Weights of a small GPT-style language model, trained from scratch on English Wikipedia.
Size: 8 heads of 64, MLP 1024 SwiGLU.
Architecture: no biases in attention or MLP, tied embeddings.
Each number is 500 + 50 x the weight over the matrix's rms, rounded and kept within 0 to 999. Layers, rows and columns count from 0. Numbers have three digits each.

# down: layer 3 MLP down (transposed), 1024x256, rms 0.216, rows 218-248, columns 192-255
# gate: layer 3 MLP gate, 1024x256, rms 0.165, rows 219-249, columns 192-255
# up: layer 3 MLP up, 1024x256, rms 0.158, rows 219-249, columns 192-255
down218:429477556444462466463505562475534440481466449518437561511496521576566434413434542464465508515486505652557523485411530458457493520478576467481465473542367510534394549538447563447500443485644485
gate219:583527538488559496420528507436497430504486460501597456513452457550536437496457517484510484453543575470438485497501404519513439476516412413519480612547481505465506531422533495456540521493521456
up219:461429491406509510478471436443564542501550426439539505644574579582432536428492465561502476476553542438519516468515535497503479548515414447505440479427510587571426449477496452480536469524472469
down219:503544530494487453521485514512554458564566445503515440525537518572533496513506512463583540531518497580447453499552453485566432528603376515508470468479470539564579493555485398399421428555493486
gate220:445511527491511492505495555490483484504526479520472509482528467550444525540432490558502518550477457495498520457511457478505464508469526522523497500518452516466513486534556518485497510524476552
up220:456544507507498547476475479517462409472593529503523540464416528486397455457480529512502556461492486470427478485519517470491550446557524463526474469499477528505429509513454465525512429531470521
down220:515507587469476518553547553548565507505517445447467570527516584491553527468658570487523552447541581453469471501580495506490516462489460512502515484498490518513511496490509511497490482435539433
gate221:479515483495463506577514483537483460507552427491497453449515467468512462527528491441524470513506497490539510492537530423466564547488554530525473501484528524483604466550481473497443473433477529
up221:482475520505477505559488525555596471546507537535480492405477408439551538598512521449537503519470530462528506523505471457499539505515543571489464560439552463490527494535512477577446481464522480
down221:573466480480486473460495587500483534477453531531556587442484547506567522483494449499605480521508522511506491519517484491544482483509470498423547445435528513524477524455495499486464456507576500
gate222:439532524425367563521504498471501566525424461436516479464615558396496514477489491529447445469542468551523488583459476546547521490455479557478513499456540515581553515398486504519552479432486512
up222:450542593499495550499420505483438515501508523449540489600448435502499450559530466552564500588576550485554538534584440557533516441515506466449504530528445490554457476436518533557385555501513460
down222:547567448455486529496473383447498428461487603444516517479527395548465500578511504464517498449498431506513617486523560564509535495468423502412377575472567492514468493534515489512555551542453510
gate223:523540556510558487465574523515532485531536420511622471492379617474477488551539534431549577504521504455521544443568539469500458506505429475484455589483588499497609518501539510547589540477538474
up223:489539608477478500595559600475548501544652517493528511507554535498539531515530595547449461454537507560451455497411551500529623502529517606546614518417514531506500534452527439463498524590447495
down223:566422572575505459529512518561513442438581536560614465500477505469605562518409577555477523544545550534462450534565560437547447493462551555500581518571435430479535473614561414481468385520496509
gate224:497585468521426492484554519500497559462502452526490469456552532370493546417529500450576593482510508557495521428459554466538514582527557494460533503482442483579532489465488506567412546543461514
up224:490488570456499527484468584532470483598513494487537456522567450506484503540511497423542553497548548437450511522491442546531510422521492467560459498470520551501519446502567492530549521461470540
down224:443516511467498469467496539520509534451547509480435465488495423478481493487530504505446481424572560619442506535485508438479468518583514398492475432446434514484447468455471539542396515552448420
gate225:474514488489456550453445547404575511602496587485425462553555462475475458469487499418481472596511523483619571536421467554602446472452568467499527503530539488604510503512514553495489437507575412
up225:516552425501441541553532554510514456473514582439463474517512496546437472561570424484533615414495563543529507497550386457507486539444491515403466533455514595626515559462515494413461470485430472
down225:540538446531495485440469469532498467616573545534520472431426489526476499409528545550549595450432438442461470554449451497439474479525401503482474460472474559514492467575467620521461475502410546
gate226:523453531573461434512556529512545479465508430428502476507542493439514611544438547501512572552436480476554522463504456569494460462530571478505479502515495464558559419382491508524556551481491479
up226:560390513520482530471473454537543513433524463447485561487438454464524476496379535543426438498513585449596476544603461609565454497563511580520430484547585489543603402563553483485528494488499501
down226:500507488379484444502505506475359517560468523483538538518424559515526548495481536456454478505532470456384547524485428588532508566606477489513510544424459398569541404348498497521439529437431482
gate227:419526472490457595436464453493524476539541499513545501506526504514473490522522502480464434532502556476464424495516599544472547567560529474407394503476442453400502457492479601530507491470492324
up227:457542411493366458412520498493427452528448558482543497489486536515537442466556521530431499469523472551419487544497604560442451490497547441580480492594483556542520564530465528582456617533554519
down227:537481549554584432609522571472552537497516457413392478460553484542462584562478458545515515466527556434519542546451483488525537532483398493554476457478495463492531507453483490506494428543436522
gate228:482488546507459491509561533468489506554489566462490605533517443491488502456524466488488490486498463540490519414477394555518534493504457514465497501576542493504491538477432497441513482450562453
up228:463419553401473480491558470484439481581499528543459565398459456496389555508532413516447503480483502483500497481530545497500549574530498428464472569466529521437556560394440490522458479537490470
down228:477594548528526424417499473549522499524448569448487611526553554556557542447454491424496450494545494478410454477467412441398419509454516485485553495506524493546518461559320496473499412500553494
gate229:444511431423498490505467586481489498475605504565404525477519502422515583527528647568513490496477584499570490449505500549513501493466504492466461483518476492431513461515485545683500518556514525
up229:478537491522475507520479514518469532490482572499391479519569497539498464423499389499486526474416511482542434567475447587421472475504556476529577477546493420476578479478599499456507553475470451
down229:527526528436569532561403476557487589489548407505510518489529514590469374562525454551427555563551553518530519498498516423459506484477470505456489491501523588460529512436547548555541473524443488
gate230:530572500539514459471467457443594434532526515465459565612498541511563542559529530479456574501462473525637439557477434466458473525508406461528492606552404525528416497388446458572547455579527459
up230:492535434488502533575519489457479521584454581332564550489509406491528425430458574553520518484533585465486481517557481489620510531504432539454405488546460461548566552532580488409493543425565489
down230:372470451505490512518541519460378471482569510450540499487602474517506521494452493594467510443567418488563611474602552427583509532496509497469535513508450433559529519543530539484502549462666471
gate231:417465554520489474464533501510445529489529523493463444569407530505490557598482462532482517455620565515501531586622486606520462460500559578499405655495553480422537480549472610508595521558443453
up231:500401509480617527505573497521430567518528436567560510498552514442545546400527534413464591516468529500507503466484594457560409481476488645374412524489437530462584503563562473472492535581567514
down231:458493535480386513462540469483576618565552566455558555545435458400492453601463448538540549484433530445428473379473401550519413548630451572514488496483533444525525518555531490450462515551490545
gate232:468500576524473543551515522544505527464533566454432416469484505408409587512491605507467508534574518484491514575547475505504525524435539474452443498480528453484501543466506539569500460512494485
up232:533417429475581509485488509540548426499546398596527444465411419504451533561530426538503477518441592513519509486434455396475560442481528471415546525476468461522503499550497523522614482522531545
down232:451502471455478497492369528527519465495464536536523528631451494463425467544452420401457477501489505512499437478478540544575518528535491452553483473546535514499500505468451522470420476542479524
gate233:471482387554499434518521432545517475530485461470497473454559443467533507539506449513502548495422451485512514561434484504553431499521513545427502492517456644523476512539519514538497466513454482
up233:507430577515523531552507525513503557477506514518490501460477516553458584398518573565553478495434521482553437482482420453516560502525477471460362484487512477442458451539473455455451451464481541
down233:544546444514439468536423553566416457530514494560512463515504516479587522547439499474447485486560561474457410466464568536399475519431567553532515481474494408486563551457475572455475460554425492
gate234:468509567518519539478453570561477438513515536478493551537451472490483535514489554537476447467468544448494405506454611551472499500540464455566456485508502584498418485447478571536582458476493481
up234:453504420553471440494503539471467592514503554535543441476499544460554483465436492519431494431474476519574553529533371489486482492514557529453494523576473510530486524522546460438541483478622525
down234:532529525469516490496462497543559463540504493462495437470461497498407516587519526466591479430632531474519518426552553481447520574446480470556458560505527549566575514465466541552516460521452479
gate235:567543499516505447442504463438523536480515536458479592524578546510541471434562487519449485463467557556419573471563535661489520516481479489557516531534512465489524571547502496423546488523537556
up235:571523480493550523542515538469454491525421486472463604425557518422554475447499574455483415490427491535508478522556499596514354458460491410515564550443515459468499527491606488463497545477477494
down235:554485461494457414577543458645486440446505552472537498527572533430568513501542512441510480557529523542541543527509532438517432486464479408469577471436521482511552579457567514514477572523607452
gate236:531594492602416444508616473401572460522511453523518526530479541587523549525479531530495522608431490563591425490471505460518531406514543557519469497503491585540504481506556476517440570566503400
up236:531435518520538477497470453540543552523492465546468514569488487492434537569517513436450459490535517570396482476526449624383544443435552541558394544460533495371476517495414576589542516521465508
down236:451456385445547558550480520447516555477505517516485532504424506492477467579461398447507502528484467582481561472539525549437535464458510506630472520474477464477482452507412473453580499414564496
gate237:477503484501514488413520513471628558506540539483498548579517476494452413511579530550531449458479530566563502572578459453520510419410472557482557478484509549475456494501505438526484465475474471
up237:587514506460528530390436499532471564467596465425460565442569478437503535523471466527539577492426406504428466501395537569536485530549558506496385461582514493502487510521499525580420480619457484
down237:522524535599388424518501446444542540487472508515559579508491532543502529439543539537476527477523480571476352442503457433571492524543546500434421439473434516490432470500502491448517538474463495
gate238:499396620534472503427495449390426520506481470494483457424503624510451477531525576543546447499478522460513438458390497501451540530506524445530499634430491488488480578563470430491460549514505440
up238:483586530472489503526494465538510421441558606627532525543486470446595451376550447410460477475473483613490540429556512480556518541470527561452429428552414548490531512539556482454544473560555580
down238:534475472520464540419500432506451456396449462518559537359466463470482431526494541452468499538519523405536473444543453504357482517543511453446479540522445517531500499454517415450517509516485440
gate239:514500501506550479470484486530524481525519543440491481490519472526509483508500501554539517456443499472425459504518461574515509438570504451447549525535407497494488487568503511504518467572516522
up239:465499490465508450603464555501472523475518448514483536516473514538576532508533535448513475538524531453549519546510558478526424475484497546503501523526558494473455438488485536513478502451475449
down239:466494494494510510583522546553520559504520490485471470581552550518556468551504490501520486528416514470556526509555457522497579500460486495458491520533504540490512510493514492467483459462525489
gate240:525538505501546539478578461488376548551489523443378407471502523508486649523544473498455463588545563541503527505505484466488548573572474513518578473488571518475496504535453548506572503449488397
up240:456529528462338455527473483476483390482559481485452523540474481533446530597481484531572438425434518442508494490435470518496493526475507489487489473518495452553483500542511530445466546431557426
down240:573482540553453443551391435418477531464531535431473473495630401425511518552478596431485418474438407363560549596551469424453571526559394523443445580545487495490542484514445535585484556426473565
gate241:479437505504453479485527515443459489557422448550481565511536483522471448426530597485527486486557469577444531484459495467499582482419543433510457477468473474517502409582566465634467543444578480
up241:426447587517440583497589424501405395481637499555424508482472534539526548496530456414460489543479454532454535575469496482529461515508516577509592441591493507554502526482514376423539535538477510
down241:503470572452558477561559419480557489390514507422418528474553548367581430475422451508546423422484417539453591461492493582499449466514458514564472466522586462439553560446454471572509494535566541
gate242:471455596527457508483554617451445537486492427433571515504489509436469412469452551453483498566502611487529471585503584529575453499454479424432483565539445591469532564505478516630565480520568409
up242:470542521541530558524473501551464491484549414447480450541571524501446539505489489456530453579459521573558451506513515453512458528482464479468438561377439581451513553599459543476514483560510502
down242:493455495503482467518574410430497501580470500478528597533467553584583556422455503478595505530450491554503587521548497484497544541531483416508533441514589429571532456501459558476428495439532572
gate243:538490521462440479558602523554518562500530580455506536465463467450537557535451471435525558552494614537376492478536510445511499573601451557502509519531479454497606489437518517476514493439485541
up243:513518501517586511506523449586539480558495533584591432505473472528479447487521446482512504409464485521495473470506506562467475537496530483519475452492511498504462412571498535475549509475508455
down243:477541497506459486508477455493501548479510502559506437463500493440518570527471490423578478411448436427545463539585549414428481485489516567586511494449524460513533381590526432509540525462499516
gate244:552540451525534505494554454435496512468472453451415460490548514523504607494456460398465521446442378436500577474509559523461489491562442384496421498490473523425553542518535506559447443511467444
up244:520477521437487562455522550434507540525438477421473455423472567541467545489510471511577512469482500457455477527501558533541542513547567494478484476530479544559532508534533532543514516552549490
down244:535479460488546440552482547462543529563522562534403504529457512571458590454521459492484464530455462478492438507478536540545514532559511474522512515513487527464472504396573533522419448548487482
gate245:541532428539482483526553561474497462494413496508496522492502418489460531506399528447509475546393476489463585487465561543481485498533515519530542533581475482530480584514501572603466502463468585
up245:505526539564573456508520504541503438513453509490518464460459548525495507495468495455412522507434482501409482549430550517531518484580580438450521602447460475473409480569429492528337556429463478
down245:513499495479551496527442509518527464536486527427510513444519550522450512483579511527470506463451520512408516386477463503529511542540475513492523522431417490463531663585538534475529552455526418
gate246:430518481488424447428524441503514459515498530490452543472504469471538507492539488569487442467491477552530485456553505533466493469541562497476527508516469484522440487505496439418561506503546549
up246:425529532464453476478525453511476434453503486453441480481501518459506540494497472567494527530508468544528482510488458581535488468528496506490504493501491520515520423471552462435513504483531480
down246:573505490482457539472568539515446434564553465449538527460470532495538529451515486537498553518593478530466472442488502510505409469499513487515524535518477523447542460532542509464456535494486490
gate247:543462573536479440468461496413542479617430457543474453565549510542568574370498499573445570513525508538599450550429569512506505485473472470487500564490502444567473554518482520401590509460491486
up247:476548519545553596510427439599438505582544416545574496486500413496479475677477517439624572493557434489497579484526381503543455530537542474538527447481531559514456490487560525525492537484526564
down247:467492537458433427417534472508473458508494507518502515485505490497472481581523551412415512523390441509495404514596551438546533552496490518502493586504342459521454561493551410490532422593489439
gate248:459446570524399605508392469509471465436609592494436542529624481433506514478452531506553512430423419509480437523438487470459554499548430508481416460530413488449483480565506445440503451471540544
up248:511508460475533473487546477493527560521445482548437480480396477462521482457498529555486462515443514480551474580521487527583506574490553509477536573520592517474389477464505508540535487524539517
down248:472513521419493452466462458518526534538530507479524532502565521467531517488560507483474539457404596467543457626539436593463541512555463499560455547504471501454535485547475545557504500405574519
gate249:531476414432496492553433478380439421543593485563500501559561439579562434437542453513476553546463537460415454596518543496586515500500446428512576473457490525414557559471553501594456603595662540
up249:506484541441633441505608488420541529413516574409494602518427612446576632477486513489443470460574452449489634546564622473521494515405467473493431572491502493432462508474466430555437477518521495